config.yaml
head_dim: 64
norm_eps: 1e-05
optimizer: "soap_variant"
lr: 0.00223
lr_head: 0.00939
schedule: "wsd"
dataset: "wikipedia_en"
Each number is 200 + 30 x the weight over its row's rms, rounded and kept within 0 to 999. Layers, rows and columns count from 0. The size before them is the row's rms in percent of the matrix's.

# up: layer 9 MLP up, 2048x512, rms 0.0601, rows 203-237, columns 256-319
# down: layer 9 MLP down (transposed), 2048x512, rms 0.0442, rows 203-237, columns 256-319
# gate: layer 9 MLP gate, 2048x512, rms 0.0587, rows 204-238, columns 256-319
up203,097,200,244,202,195,168,202,210,202,222,216,154,235,194,169,190,151,225,222,175,188,183,169,171,243,204,239,242,181,192,141,211,191,168,180,211,275,179,238,215,211,195,195,239,237,208,213,190,214,215,167,179,194,153,203,222,188,244,242,223,160,179,163,243,228
down203,099,250,187,153,211,166,207,216,208,173,246,183,210,163,214,172,244,179,206,219,239,186,195,181,242,228,209,226,195,243,181,199,181,207,208,188,180,181,185,180,168,205,215,145,185,222,256,212,225,208,175,183,171,213,179,202,201,135,275,190,185,196,237,223,212
gate204,105,199,205,187,264,190,200,236,234,228,187,210,275,152,249,179,225,149,209,232,139,188,213,195,216,151,216,233,199,135,270,131,212,160,173,245,197,186,165,197,157,217,215,206,223,197,205,208,202,203,189,172,192,223,201,206,160,238,157,220,203,262,181,223,201
up204,100,176,193,228,164,219,226,182,245,257,262,162,232,215,166,154,205,157,228,167,209,149,209,214,142,191,227,201,175,183,237,170,218,183,182,185,248,228,195,233,207,196,208,181,174,238,198,180,152,205,153,236,160,160,195,198,161,227,187,175,232,162,191,150,213
down204,099,193,229,174,224,203,232,225,224,205,269,207,216,212,228,273,173,256,191,203,222,216,185,213,209,193,282,200,208,198,190,259,203,208,164,203,176,141,157,135,188,186,221,179,209,237,212,181,163,201,216,202,250,179,241,224,212,165,138,201,195,208,198,225,184
gate205,104,158,172,215,210,210,184,217,233,127,140,186,189,189,190,195,260,230,221,165,149,247,174,210,213,224,224,190,166,167,241,242,207,193,169,195,154,219,214,129,201,194,196,183,212,185,213,210,178,192,221,198,175,184,217,213,228,216,225,199,190,206,230,232,215
up205,092,235,152,246,198,176,254,200,238,227,241,120,162,172,236,236,172,228,203,127,202,211,183,194,219,211,220,190,180,199,247,218,234,235,181,176,189,201,254,215,171,156,209,205,212,206,166,257,215,195,248,143,161,182,168,255,161,259,248,180,177,179,206,150,205
down205,096,232,188,170,212,146,236,233,203,251,183,162,219,199,216,256,192,195,219,250,221,226,197,206,209,174,220,231,183,195,213,197,238,235,220,184,171,223,191,218,177,205,174,198,222,151,228,163,178,205,251,216,208,160,261,193,198,179,230,207,191,210,161,212,231
gate206,095,222,147,151,219,189,248,144,153,183,244,251,189,236,164,234,203,181,206,208,227,168,213,219,240,142,159,173,206,211,197,250,195,178,224,175,197,177,184,152,230,210,250,206,223,178,186,208,196,245,167,222,180,150,237,199,194,195,211,182,244,221,210,189,233
up206,095,175,163,247,187,184,248,179,155,221,247,219,246,185,185,177,220,209,211,174,138,164,210,245,160,203,184,205,185,170,209,187,216,193,235,218,182,228,232,161,212,179,160,161,202,198,211,221,174,175,145,187,209,131,192,192,188,161,175,214,224,174,172,181,238
down206,098,200,105,163,183,204,203,165,171,200,205,170,218,173,209,201,208,218,208,223,234,178,238,197,210,205,176,219,203,197,228,199,187,209,234,227,220,165,205,260,184,155,225,223,172,219,242,166,214,175,219,240,186,208,227,152,190,177,176,204,186,180,205,196,200
gate207,099,233,197,160,188,135,215,200,221,176,247,233,196,221,212,255,206,191,210,215,178,171,224,179,220,211,220,187,157,181,198,233,180,151,152,175,222,144,166,158,210,251,194,216,236,233,209,217,190,154,188,191,187,180,244,224,230,256,220,195,215,208,176,186,158
up207,104,214,207,277,193,206,157,206,226,218,198,231,234,193,232,164,234,222,220,225,176,248,214,174,210,201,215,227,243,149,195,238,175,199,206,172,240,236,189,252,212,202,198,194,218,180,243,227,203,153,182,190,184,218,190,118,174,164,148,181,137,219,184,189,226
down207,099,213,226,239,192,234,244,235,228,153,163,248,180,129,155,154,232,153,199,219,183,177,208,194,156,160,278,225,181,240,209,194,199,234,247,188,236,202,218,243,235,163,232,208,259,220,225,219,188,206,175,183,211,193,194,199,184,213,172,157,228,184,247,183,257
gate208,102,208,207,218,204,204,229,171,162,140,160,189,207,184,226,221,227,158,198,193,217,229,218,244,201,181,165,198,172,201,215,176,215,194,162,219,184,168,170,239,220,161,254,181,224,211,211,220,171,206,165,195,149,250,210,188,208,217,129,161,282,192,213,230,190
up208,101,195,179,214,165,180,256,149,191,216,236,220,242,202,205,278,200,229,179,225,198,186,182,181,214,203,187,190,218,204,210,266,188,152,198,165,239,240,223,243,239,209,162,191,214,215,167,198,261,191,201,260,223,189,246,200,187,209,156,136,189,230,147,177,206
down208,104,183,235,232,170,204,230,155,233,153,212,231,166,222,217,216,197,228,233,176,189,178,206,229,199,174,164,210,201,175,204,242,205,188,177,200,215,185,175,268,185,201,225,201,185,226,225,196,140,218,264,171,249,223,203,228,199,200,201,176,207,184,190,263,178
gate209,095,180,210,171,247,239,198,150,180,231,273,243,199,198,122,228,187,172,186,172,142,188,188,200,210,234,247,201,155,258,229,240,248,156,192,251,187,232,235,154,184,206,192,197,180,220,161,233,193,210,237,230,180,224,178,182,171,184,198,195,231,198,163,164,154
up209,099,219,166,199,230,234,195,212,186,231,250,233,220,228,250,208,201,217,187,175,154,227,177,159,188,158,221,176,188,237,215,217,222,209,165,264,209,200,190,165,185,200,179,246,234,175,192,206,199,233,205,199,229,246,255,226,213,236,230,142,203,195,198,224,207
down209,099,235,169,207,165,181,240,124,169,258,239,182,159,193,223,182,171,200,201,214,176,199,207,261,191,201,169,221,196,191,211,215,226,263,252,181,214,194,235,267,186,190,208,157,166,194,188,187,188,234,210,204,256,209,168,232,163,213,160,239,162,181,173,191,172
gate210,095,252,211,195,171,155,214,223,171,172,215,217,194,145,227,193,206,271,186,164,165,148,199,185,192,207,131,176,272,200,155,245,213,160,238,222,225,196,191,211,182,186,203,241,266,239,235,183,180,171,216,158,209,199,200,164,235,193,203,286,181,139,187,206,184
up210,093,204,157,224,226,188,199,198,161,139,171,186,232,160,193,171,171,211,176,232,164,179,267,214,196,221,103,144,191,188,203,212,197,195,182,226,203,150,170,175,170,254,192,192,196,244,221,245,225,209,229,191,228,164,210,191,229,184,222,202,201,180,225,146,202
down210,099,173,154,218,159,207,168,243,200,179,186,229,200,198,177,154,199,180,281,243,190,165,211,170,200,221,164,157,226,220,136,239,218,228,186,179,133,192,179,153,184,150,258,176,178,260,272,231,224,181,189,190,208,170,214,216,198,215,185,188,161,167,183,191,252
gate211,097,208,223,149,156,181,202,163,206,232,185,175,200,205,197,236,200,212,216,153,260,218,228,188,186,234,230,177,187,280,248,170,209,165,197,249,166,188,215,253,180,212,262,181,235,145,213,243,207,242,209,150,226,192,183,201,247,193,184,214,178,195,150,210,221
up211,098,247,154,195,167,152,171,177,129,188,173,212,187,170,175,206,196,147,189,176,187,198,200,191,181,271,171,177,186,273,182,184,174,216,190,208,196,213,161,137,165,185,188,205,240,214,186,155,202,194,229,180,248,214,128,225,205,207,241,235,223,235,204,183,268
down211,099,238,239,205,205,188,203,163,169,235,161,223,193,221,218,156,224,189,185,180,207,214,237,180,174,190,215,162,153,232,213,179,176,184,221,240,211,168,223,219,161,133,262,265,218,231,214,150,173,224,207,207,188,167,206,220,178,230,229,210,157,207,155,222,192
gate212,100,201,193,200,219,238,203,225,195,226,195,225,209,180,216,187,188,235,187,183,234,205,164,215,235,201,208,178,170,182,164,189,201,232,200,212,268,166,198,216,213,249,244,155,204,194,219,168,180,177,196,183,175,185,177,212,237,192,196,185,221,149,182,177,225
up212,099,136,185,194,212,196,147,213,250,208,212,169,169,166,179,166,216,169,204,170,194,288,166,165,247,203,169,197,199,201,197,186,151,172,244,215,176,139,181,185,222,227,215,181,173,185,179,198,208,235,150,192,252,245,159,225,210,148,216,171,227,186,141,217,238
down212,096,204,230,214,198,202,234,216,177,207,213,216,217,199,178,190,241,202,165,206,187,190,237,173,192,172,197,214,240,157,128,225,196,194,168,157,153,172,204,207,207,255,229,186,191,224,106,204,187,215,198,201,181,211,205,206,163,147,223,233,180,217,198,159,188
gate213,102,188,201,176,151,209,171,156,171,232,221,185,181,125,202,226,117,235,217,212,204,192,175,197,222,224,209,188,167,179,178,180,165,223,166,272,172,167,125,224,204,180,246,247,176,184,193,188,216,257,152,169,179,166,177,185,209,209,204,157,170,225,179,205,178
up213,102,170,210,228,207,212,229,188,193,206,220,204,264,200,174,243,192,177,193,213,226,191,230,221,238,200,209,236,209,220,186,281,252,221,202,210,234,201,218,194,210,155,198,198,182,241,202,171,174,202,194,243,196,200,229,240,181,220,177,206,200,141,171,176,172
down213,103,190,266,237,146,198,222,202,259,215,253,134,129,198,204,185,229,210,216,235,142,217,264,211,194,195,201,184,208,158,173,186,172,173,165,175,197,218,241,210,188,255,165,242,245,185,210,165,163,213,153,224,184,190,150,200,190,184,191,182,218,216,211,155,208
gate214,103,249,214,192,176,189,201,196,205,183,177,149,186,219,172,209,244,218,209,186,181,188,149,203,186,153,173,223,243,245,197,179,138,231,234,184,224,260,203,178,203,184,184,177,232,181,176,188,167,206,173,208,173,163,239,142,201,210,220,212,184,207,186,162,231
up214,104,216,200,186,185,176,200,221,195,201,214,178,204,154,222,226,172,207,169,192,212,168,203,172,149,228,244,230,162,187,198,217,199,198,248,209,201,171,218,182,215,179,206,172,137,217,211,203,163,209,201,217,237,194,265,207,192,224,244,93,237,193,208,213,205
down214,100,242,109,164,149,234,211,236,208,200,171,197,191,188,245,164,153,168,165,283,178,175,238,230,219,237,174,221,236,207,193,185,238,212,150,193,213,217,185,200,197,207,205,214,215,180,235,216,249,186,172,230,235,170,184,156,153,207,262,237,130,208,196,211,180
gate215,099,223,231,145,237,216,191,164,156,221,214,200,234,209,186,218,204,202,193,227,195,240,182,210,193,194,182,242,237,236,184,227,188,164,138,215,212,200,179,184,173,156,200,211,216,231,162,202,191,156,245,257,152,246,220,154,233,252,188,181,220,204,170,187,201
up215,102,244,165,235,174,222,172,199,240,205,201,201,189,233,190,188,218,217,197,239,178,184,246,201,167,261,158,217,179,191,199,171,151,240,152,149,196,202,208,143,168,162,230,112,151,201,204,185,222,177,198,193,195,249,189,200,180,197,184,205,236,241,256,149,208
down215,101,212,252,210,178,253,252,205,188,211,206,226,202,265,170,233,171,219,193,198,194,201,217,144,170,187,212,215,233,260,186,236,263,199,186,187,158,234,232,212,167,185,190,195,211,196,231,244,187,266,140,181,183,201,199,208,171,135,175,170,164,167,201,189,180
gate216,095,232,157,199,162,225,211,151,229,187,170,239,180,180,219,181,166,253,204,201,150,146,214,165,210,223,203,245,220,131,204,157,249,213,114,201,230,196,205,164,143,156,152,222,236,221,164,191,260,228,193,242,245,191,185,219,187,213,232,192,137,220,145,177,194
up216,100,202,156,210,189,227,159,154,221,158,208,215,157,151,190,185,190,160,166,219,172,181,212,166,223,155,150,188,174,175,200,218,189,191,209,181,185,171,182,203,218,156,229,136,170,223,187,176,223,228,208,172,149,230,159,130,197,185,238,237,230,182,163,201,217
down216,102,188,182,181,211,227,222,168,231,236,173,221,179,190,252,195,166,205,185,208,244,191,232,215,228,236,204,215,217,211,185,233,242,195,223,195,218,212,239,222,199,177,166,204,189,200,116,196,240,195,212,246,206,188,173,217,191,201,167,236,240,215,239,172,197
gate217,100,150,203,245,162,131,193,168,228,170,175,175,171,216,186,205,163,191,241,118,194,233,186,218,180,178,207,190,140,203,163,216,209,199,211,186,179,158,227,168,238,118,243,198,222,168,172,198,141,158,196,194,198,231,194,177,206,209,192,178,209,230,190,202,175
up217,099,181,167,222,216,152,217,182,187,171,183,219,193,224,222,221,203,241,212,215,195,219,218,210,225,198,178,190,203,205,190,217,202,213,157,168,206,220,170,155,243,194,181,161,205,182,186,148,206,165,210,234,211,200,171,204,199,199,211,224,204,223,235,189,230
down217,098,232,152,188,208,220,184,248,229,204,279,166,207,206,213,218,199,193,188,249,195,223,270,193,178,175,247,198,270,224,189,204,178,177,177,212,225,235,156,168,203,224,219,184,161,160,201,230,223,197,231,198,188,238,192,106,168,193,227,186,192,207,164,218,198
gate218,100,169,231,177,172,220,168,179,162,179,161,254,167,198,115,184,178,201,269,194,232,227,138,195,226,176,168,171,151,185,266,211,189,235,185,175,246,178,230,212,206,212,174,220,180,215,208,201,263,204,187,190,140,157,244,211,103,238,198,169,218,225,177,218,189
up218,097,220,238,215,228,220,198,197,252,182,178,225,180,175,238,258,191,223,188,186,217,206,212,222,230,182,258,157,231,134,199,218,240,181,161,263,175,158,216,233,232,151,207,198,143,218,190,213,154,236,223,225,208,186,174,231,195,230,183,175,199,226,172,203,275
down218,099,161,245,193,224,213,229,172,195,173,203,203,268,227,205,248,175,196,229,205,149,210,218,191,192,215,162,210,147,245,194,221,189,202,194,271,177,197,193,222,187,198,152,203,193,168,230,191,226,227,168,173,168,224,187,202,231,253,210,195,199,190,265,229,206
gate219,104,228,233,186,160,222,203,186,183,173,194,248,186,190,213,173,165,196,179,238,199,160,220,173,204,163,212,201,181,243,208,225,188,207,213,113,188,242,146,145,152,258,201,228,165,210,253,199,128,169,210,172,153,184,235,157,232,217,238,184,167,185,227,188,183
up219,105,201,173,222,204,202,133,180,166,198,226,216,181,200,230,217,181,172,178,179,201,205,218,188,165,201,193,237,210,226,220,254,195,205,205,178,203,215,117,170,168,169,173,214,243,204,192,148,225,175,132,161,202,216,210,227,233,217,208,219,185,178,188,204,240
down219,104,129,245,155,188,196,206,200,179,157,178,185,191,235,201,179,214,230,229,206,166,251,145,159,155,176,146,177,235,204,160,211,202,194,276,232,198,220,216,207,220,223,201,240,231,194,218,206,247,210,224,194,163,211,206,194,160,201,194,233,240,173,197,219,226
gate220,100,205,278,209,146,202,149,195,256,176,232,185,266,211,234,189,164,196,223,149,193,262,187,195,128,217,219,211,192,174,200,194,158,266,173,165,168,215,208,257,244,252,155,217,152,246,219,179,196,216,154,265,202,208,235,161,183,205,130,156,208,210,180,216,201
up220,105,234,240,234,181,168,195,173,234,170,163,207,132,205,192,164,202,193,227,211,250,203,222,258,174,168,239,182,225,257,193,225,175,151,200,225,150,196,202,257,227,241,144,196,188,208,146,222,218,206,204,214,154,236,235,181,211,208,294,160,210,195,190,188,181
down220,106,160,189,219,220,161,206,230,243,231,212,146,186,220,248,197,196,195,196,200,201,146,180,235,171,236,184,216,199,240,187,188,190,182,184,228,254,212,254,124,203,203,206,179,191,217,215,225,213,184,221,150,176,167,152,220,203,213,196,171,174,216,176,207,220
gate221,101,159,214,167,196,260,208,215,194,160,168,228,178,206,210,234,201,160,219,226,208,199,196,172,240,221,208,141,230,225,199,253,185,224,185,234,199,231,170,183,195,194,216,196,177,228,189,205,230,191,225,221,181,205,180,181,205,226,171,169,226,165,220,220,178
up221,104,220,242,165,211,164,241,226,216,214,174,200,180,193,215,226,209,174,209,181,189,208,153,168,166,238,195,179,246,191,238,220,184,139,186,228,156,190,172,204,172,214,198,168,193,170,223,199,209,215,210,175,200,209,212,236,181,141,187,241,225,186,215,194,221
down221,106,194,214,190,216,177,184,188,189,170,219,186,117,180,284,196,198,217,201,183,260,208,216,253,230,215,193,204,193,199,228,213,190,189,157,234,218,182,177,228,187,189,177,252,214,218,168,221,195,199,212,210,180,239,222,168,279,206,176,226,227,200,234,256,255
gate222,102,177,202,149,177,184,147,133,170,269,164,245,202,201,215,191,186,183,192,142,245,214,235,183,206,240,214,167,194,213,246,197,243,239,236,177,236,223,166,242,208,226,256,236,152,174,231,191,180,206,209,147,220,238,208,243,236,204,228,190,228,224,180,239,186
up222,101,247,171,220,180,212,217,166,195,267,233,163,212,185,193,258,203,172,181,173,194,208,159,190,233,192,209,168,217,185,197,171,212,165,175,168,168,165,191,176,174,194,245,207,195,181,220,173,176,187,250,232,206,246,181,203,229,206,179,190,192,204,175,162,211
down222,100,175,194,220,182,208,197,148,212,160,180,194,182,203,163,214,231,167,259,197,158,192,267,168,168,206,134,276,124,191,140,248,191,257,228,180,183,209,180,244,179,194,210,193,206,201,212,156,259,200,208,166,149,237,203,203,223,181,187,167,209,202,189,231,209
gate223,096,207,178,222,149,179,221,165,201,135,205,241,190,189,206,221,211,202,188,211,188,196,221,214,248,239,203,164,218,202,209,187,226,231,202,139,219,245,180,136,197,191,176,258,238,204,213,172,204,195,212,141,203,205,276,212,179,214,150,229,224,236,223,178,199
up223,091,256,183,241,174,207,155,230,247,235,193,185,261,153,214,207,179,205,177,111,168,206,141,236,174,172,206,260,190,236,172,204,154,177,192,230,215,207,217,145,234,161,217,193,161,222,215,174,170,223,185,130,147,174,179,181,253,222,194,175,225,197,193,213,233
down223,097,233,156,191,194,187,229,184,234,170,191,200,199,192,223,184,258,188,173,166,214,247,236,247,158,206,236,161,271,218,195,202,182,179,142,204,223,227,205,234,134,175,174,165,168,234,229,215,176,152,210,167,198,204,218,204,197,198,186,219,155,185,176,195,216
gate224,098,245,243,176,237,192,203,235,209,163,180,210,210,174,135,199,243,163,216,182,157,268,195,163,213,203,205,214,189,170,150,189,217,195,199,237,146,173,188,254,227,186,238,162,152,193,246,194,139,220,243,200,239,215,229,120,190,178,163,194,216,229,239,185,166
up224,099,211,231,170,198,177,189,227,153,163,158,188,168,154,199,241,184,185,145,211,194,214,223,190,266,152,256,236,217,225,204,204,265,186,187,215,188,173,220,196,183,202,218,198,250,223,226,174,217,199,204,206,176,192,221,249,223,206,183,166,220,153,221,219,185
down224,097,233,196,171,158,216,209,179,203,186,173,188,209,217,269,175,272,209,196,256,191,225,163,221,204,199,207,196,171,192,181,178,173,221,239,250,244,183,216,215,206,198,198,190,217,168,160,185,173,200,195,158,238,196,187,187,213,160,193,184,169,191,152,209,239
gate225,094,196,235,192,286,218,224,224,180,185,169,211,144,158,186,233,190,166,173,185,174,233,233,233,212,208,164,244,184,191,206,212,221,168,180,166,239,211,209,174,225,214,219,145,196,227,193,295,212,218,197,219,194,224,167,182,190,228,246,221,202,218,175,196,216
up225,101,192,188,244,202,170,192,248,215,205,232,207,179,186,195,235,257,214,192,193,234,190,208,209,189,191,197,157,174,181,295,185,160,214,223,156,220,257,181,204,221,193,193,279,226,205,189,208,142,241,198,226,182,191,229,148,150,180,235,187,224,200,216,209,197
down225,102,221,206,164,189,192,196,177,169,236,177,219,244,192,181,212,201,184,188,189,211,199,211,218,203,185,242,205,174,201,178,260,169,195,189,238,179,174,200,180,146,185,237,206,201,214,222,139,181,160,174,159,165,214,207,257,203,208,191,210,146,187,150,189,194
gate226,098,203,188,228,215,193,194,174,176,194,202,225,182,162,201,207,185,185,153,201,178,203,191,228,260,199,185,235,188,134,193,182,164,181,266,216,127,147,200,181,221,217,213,175,180,250,183,229,166,190,192,181,225,244,206,234,206,188,196,217,178,195,155,163,232
up226,093,205,278,205,209,212,219,140,242,189,153,222,186,153,210,156,214,177,188,190,195,227,205,219,185,196,211,213,208,206,264,250,255,147,196,164,235,203,198,151,177,219,202,231,213,223,264,160,187,210,267,220,207,178,192,220,231,193,194,229,217,208,203,192,174
down226,100,235,241,186,211,180,261,129,231,191,213,184,190,171,201,191,147,193,236,242,201,161,190,260,200,204,185,210,230,164,201,168,182,183,179,214,204,189,197,193,209,200,225,196,227,156,200,227,208,224,253,235,274,228,184,230,160,224,191,162,224,190,190,198,206
gate227,104,187,196,205,174,210,176,203,181,164,212,176,205,196,233,187,152,227,219,206,275,183,261,213,214,175,207,220,219,192,192,248,216,209,196,141,240,235,176,195,197,153,257,192,203,220,218,183,179,177,237,207,246,203,198,148,173,201,190,221,194,195,212,152,189
up227,097,149,184,157,198,175,212,194,196,183,203,216,188,211,151,205,135,180,197,214,239,191,233,169,190,141,202,207,225,193,230,165,187,219,208,275,204,180,161,166,212,197,236,183,217,178,158,175,205,175,242,234,206,208,174,196,186,201,216,190,203,179,244,244,191
down227,098,175,382,144,199,207,199,171,184,170,186,173,197,180,180,215,249,200,184,215,247,160,219,200,206,180,173,225,190,171,202,212,165,188,218,175,229,224,199,241,217,157,233,202,181,199,255,238,271,224,245,213,216,225,147,211,187,200,166,208,169,130,202,234,221
gate228,103,170,189,212,162,202,178,208,160,178,184,185,230,180,157,238,185,190,184,200,221,194,211,222,185,242,216,210,136,199,187,195,149,230,126,209,145,211,172,153,205,226,225,171,214,189,178,171,189,228,159,174,221,217,183,231,211,240,225,177,233,202,218,212,181
up228,105,189,179,202,164,259,217,233,216,202,174,191,232,188,205,208,164,227,192,132,155,173,231,244,194,207,194,226,157,238,199,162,227,196,170,156,157,198,173,228,247,250,178,193,254,205,184,169,192,185,159,239,236,211,225,160,305,201,171,198,198,236,176,174,196
down228,105,173,165,222,137,235,169,177,228,242,247,187,231,170,164,202,190,191,198,181,205,203,225,223,230,170,227,183,267,197,167,189,223,194,183,169,170,196,152,153,179,167,152,173,230,197,158,187,255,190,220,194,217,173,223,224,212,220,212,248,260,223,245,269,185
gate229,102,218,200,175,251,233,237,237,259,219,230,153,160,221,153,232,220,229,205,194,243,209,189,190,180,236,198,186,192,181,227,232,183,169,209,234,164,158,226,177,170,177,170,195,170,171,171,188,172,240,182,208,213,180,233,164,217,230,203,206,150,187,174,246,220
up229,100,188,208,233,216,216,195,183,200,166,218,218,184,220,167,196,230,203,150,200,235,222,123,208,235,197,151,168,226,233,236,184,198,175,149,236,251,147,219,190,175,228,224,219,180,230,224,181,198,158,221,199,212,185,169,233,172,271,244,193,233,193,208,199,212
down229,100,135,210,187,180,166,161,230,241,210,145,158,174,232,214,175,190,189,241,178,180,166,218,181,189,205,172,220,178,172,189,223,198,184,191,196,266,244,195,270,269,235,247,259,203,199,227,192,226,241,257,173,176,177,218,231,154,201,143,144,200,206,195,160,194
gate230,102,212,191,198,194,174,157,210,214,198,197,158,179,235,193,254,210,196,199,167,203,204,159,203,201,171,201,152,222,150,201,202,158,190,204,125,231,201,229,229,244,209,195,216,165,189,165,188,208,215,213,231,235,191,173,204,233,232,186,170,212,170,221,243,236
up230,098,150,178,265,193,228,190,172,168,180,177,194,212,238,156,170,213,170,217,187,164,165,234,213,187,185,220,218,172,192,220,203,181,151,242,214,125,215,191,221,171,180,155,219,185,184,263,215,244,178,181,191,205,151,209,241,219,226,192,171,184,180,169,162,191
down230,101,153,178,208,208,134,182,152,185,250,183,138,170,118,238,234,244,197,181,194,249,210,189,237,192,188,202,200,201,227,153,152,223,285,211,227,193,156,168,170,237,247,190,179,186,243,189,188,178,176,249,219,195,210,192,239,180,200,238,210,203,227,209,157,202
gate231,104,236,247,223,199,205,291,173,205,188,228,195,166,211,183,194,194,213,230,205,203,172,228,192,228,175,192,188,248,187,159,175,211,245,175,230,220,209,246,190,192,217,224,183,217,208,189,153,194,165,221,240,153,222,237,182,239,218,189,175,150,189,215,199,158
up231,098,202,223,171,230,264,151,225,207,223,239,200,222,201,155,161,189,221,214,166,218,184,217,164,188,224,225,213,184,225,187,203,141,152,233,217,170,230,205,188,186,193,145,182,195,242,175,200,237,241,226,147,187,255,157,152,164,201,249,189,238,185,202,155,221
down231,106,168,305,269,194,227,224,176,244,237,229,214,197,234,187,213,186,238,204,243,171,179,221,229,206,185,197,194,202,174,205,191,240,182,185,198,231,219,223,214,202,195,172,188,221,221,194,132,192,212,181,198,244,175,194,211,198,212,279,215,154,182,227,197,224
gate232,105,151,225,223,213,149,139,183,232,230,250,203,226,187,179,237,223,151,198,204,224,204,227,234,179,202,253,210,169,191,191,188,177,128,177,209,220,166,175,198,173,192,206,203,168,231,224,205,197,169,228,224,255,205,178,178,214,221,200,180,231,173,176,210,186
up232,107,201,221,161,178,215,233,200,148,206,208,189,192,244,215,145,190,197,205,188,198,269,169,213,153,176,204,187,217,216,194,219,240,269,200,186,258,208,209,260,239,175,211,194,211,204,191,190,215,213,196,178,213,251,188,202,186,160,189,207,154,200,176,205,180
down232,102,234,149,259,221,293,226,204,192,236,183,182,207,204,207,196,159,227,208,224,158,198,234,194,229,180,235,244,222,230,194,194,281,207,214,207,174,152,241,250,233,201,227,200,228,189,157,178,169,167,151,262,161,183,237,200,207,211,258,235,207,166,194,209,178
gate233,104,201,209,190,217,222,214,204,176,175,161,183,182,192,216,192,248,163,263,186,220,225,205,207,220,211,167,155,178,190,221,215,159,201,157,213,226,184,168,201,149,168,113,205,192,162,213,192,200,229,194,180,145,179,178,173,194,276,172,215,222,188,185,192,215
up233,099,173,215,271,160,211,246,211,175,226,234,202,138,214,204,188,167,244,252,108,202,181,207,216,218,203,161,170,222,164,272,170,192,177,190,196,251,211,209,272,217,206,145,212,170,241,204,180,186,264,170,186,226,217,162,192,196,213,224,169,183,191,184,202,220
down233,099,210,170,165,179,226,184,249,226,165,238,220,151,188,179,144,205,191,177,189,167,215,229,167,136,150,187,215,178,206,206,160,240,176,226,204,147,217,202,212,173,186,183,117,212,261,190,144,176,204,229,195,264,217,193,207,270,163,179,207,190,168,193,152,257
gate234,100,206,211,175,167,197,214,188,203,213,190,174,232,184,252,207,163,205,193,227,215,201,166,220,221,244,181,168,249,199,185,156,201,209,193,235,201,189,200,158,190,189,176,228,170,183,231,235,190,202,187,180,205,215,161,178,193,178,198,200,192,201,196,154,163
up234,100,203,175,220,219,180,147,210,240,177,236,178,185,227,239,183,232,229,246,159,178,196,167,181,206,186,197,190,199,170,220,206,225,219,246,157,185,198,213,212,147,159,177,193,188,229,252,167,213,199,227,243,196,218,217,238,201,210,216,192,236,229,150,224,211
down234,099,179,232,238,215,228,191,236,163,194,203,203,209,255,199,196,266,249,218,239,167,186,178,173,169,174,170,178,236,207,201,205,209,224,171,173,294,174,165,195,228,195,205,196,223,175,251,156,226,155,257,165,222,232,160,201,176,220,216,202,165,191,206,210,249
gate235,099,161,215,184,244,224,191,179,231,212,221,211,233,172,187,225,208,176,212,217,228,235,211,203,208,154,169,171,259,228,192,196,181,214,230,224,240,192,232,270,220,197,190,166,231,169,130,254,171,213,180,160,219,205,148,215,236,144,143,191,164,208,189,205,200
up235,099,202,244,217,230,199,182,199,194,207,182,161,153,182,186,218,267,254,202,217,154,173,137,194,198,238,199,226,217,219,168,213,213,175,247,223,229,192,247,188,201,157,246,203,228,235,181,192,223,171,256,219,247,235,229,192,150,284,221,194,227,235,184,236,156
down235,101,198,237,167,179,173,181,215,247,222,222,200,255,147,191,219,196,165,248,200,178,198,225,236,206,236,214,279,204,146,193,172,167,173,176,183,156,208,207,220,209,235,203,227,198,203,186,212,218,203,166,176,163,214,178,192,175,172,159,220,265,173,158,221,229
gate236,092,247,140,223,197,246,181,163,169,241,192,207,229,209,181,230,183,187,234,204,264,165,207,244,214,204,199,182,249,171,264,240,160,200,144,193,184,213,169,172,205,157,181,247,160,197,171,218,173,231,187,242,210,185,178,219,184,189,150,209,232,188,202,181,220
up236,094,208,186,167,226,232,249,226,230,154,203,219,192,163,138,207,191,219,187,167,190,199,221,191,254,187,212,203,193,183,213,197,217,220,158,176,198,168,226,213,188,221,188,204,235,181,264,195,276,179,201,229,211,178,188,162,166,204,191,161,198,218,227,251,176
down236,091,227,290,146,165,212,220,165,253,176,196,158,243,259,201,192,172,171,218,196,245,200,164,160,171,171,200,145,197,196,207,220,139,168,231,187,168,221,194,272,215,197,200,231,193,198,166,190,175,237,202,184,181,178,146,157,219,202,234,183,190,183,195,168,222
gate237,104,184,201,224,204,158,195,154,234,211,185,199,207,228,188,233,198,200,260,186,236,231,245,185,205,265,188,166,176,143,157,207,204,214,164,170,201,149,228,155,241,226,233,176,168,215,253,194,180,200,175,208,211,203,235,186,196,179,229,230,199,212,230,218,182
up237,097,204,223,185,183,218,167,224,241,215,200,225,178,172,233,207,192,189,188,223,240,159,177,212,251,161,189,206,172,217,168,231,203,191,220,210,173,205,205,175,176,204,179,180,172,154,160,205,202,171,223,222,194,182,192,209,210,192,163,221,233,202,182,229,186
down237,101,201,234,264,205,189,198,204,154,169,174,172,226,183,211,191,200,215,218,192,168,198,215,185,195,237,178,238,236,172,192,192,148,202,176,157,242,232,198,255,217,210,258,220,265,196,203,166,207,169,216,207,213,214,190,203,192,181,169,191,162,234,150,249,167
gate238,107,168,203,212,211,194,181,255,171,183,226,124,163,195,209,236,187,135,162,212,202,189,184,205,205,194,220,239,199,280,190,203,188,192,148,180,210,229,146,186,185,192,204,202,242,173,236,205,171,205,200,204,221,194,246,234,222,204,207,182,182,174,191,139,243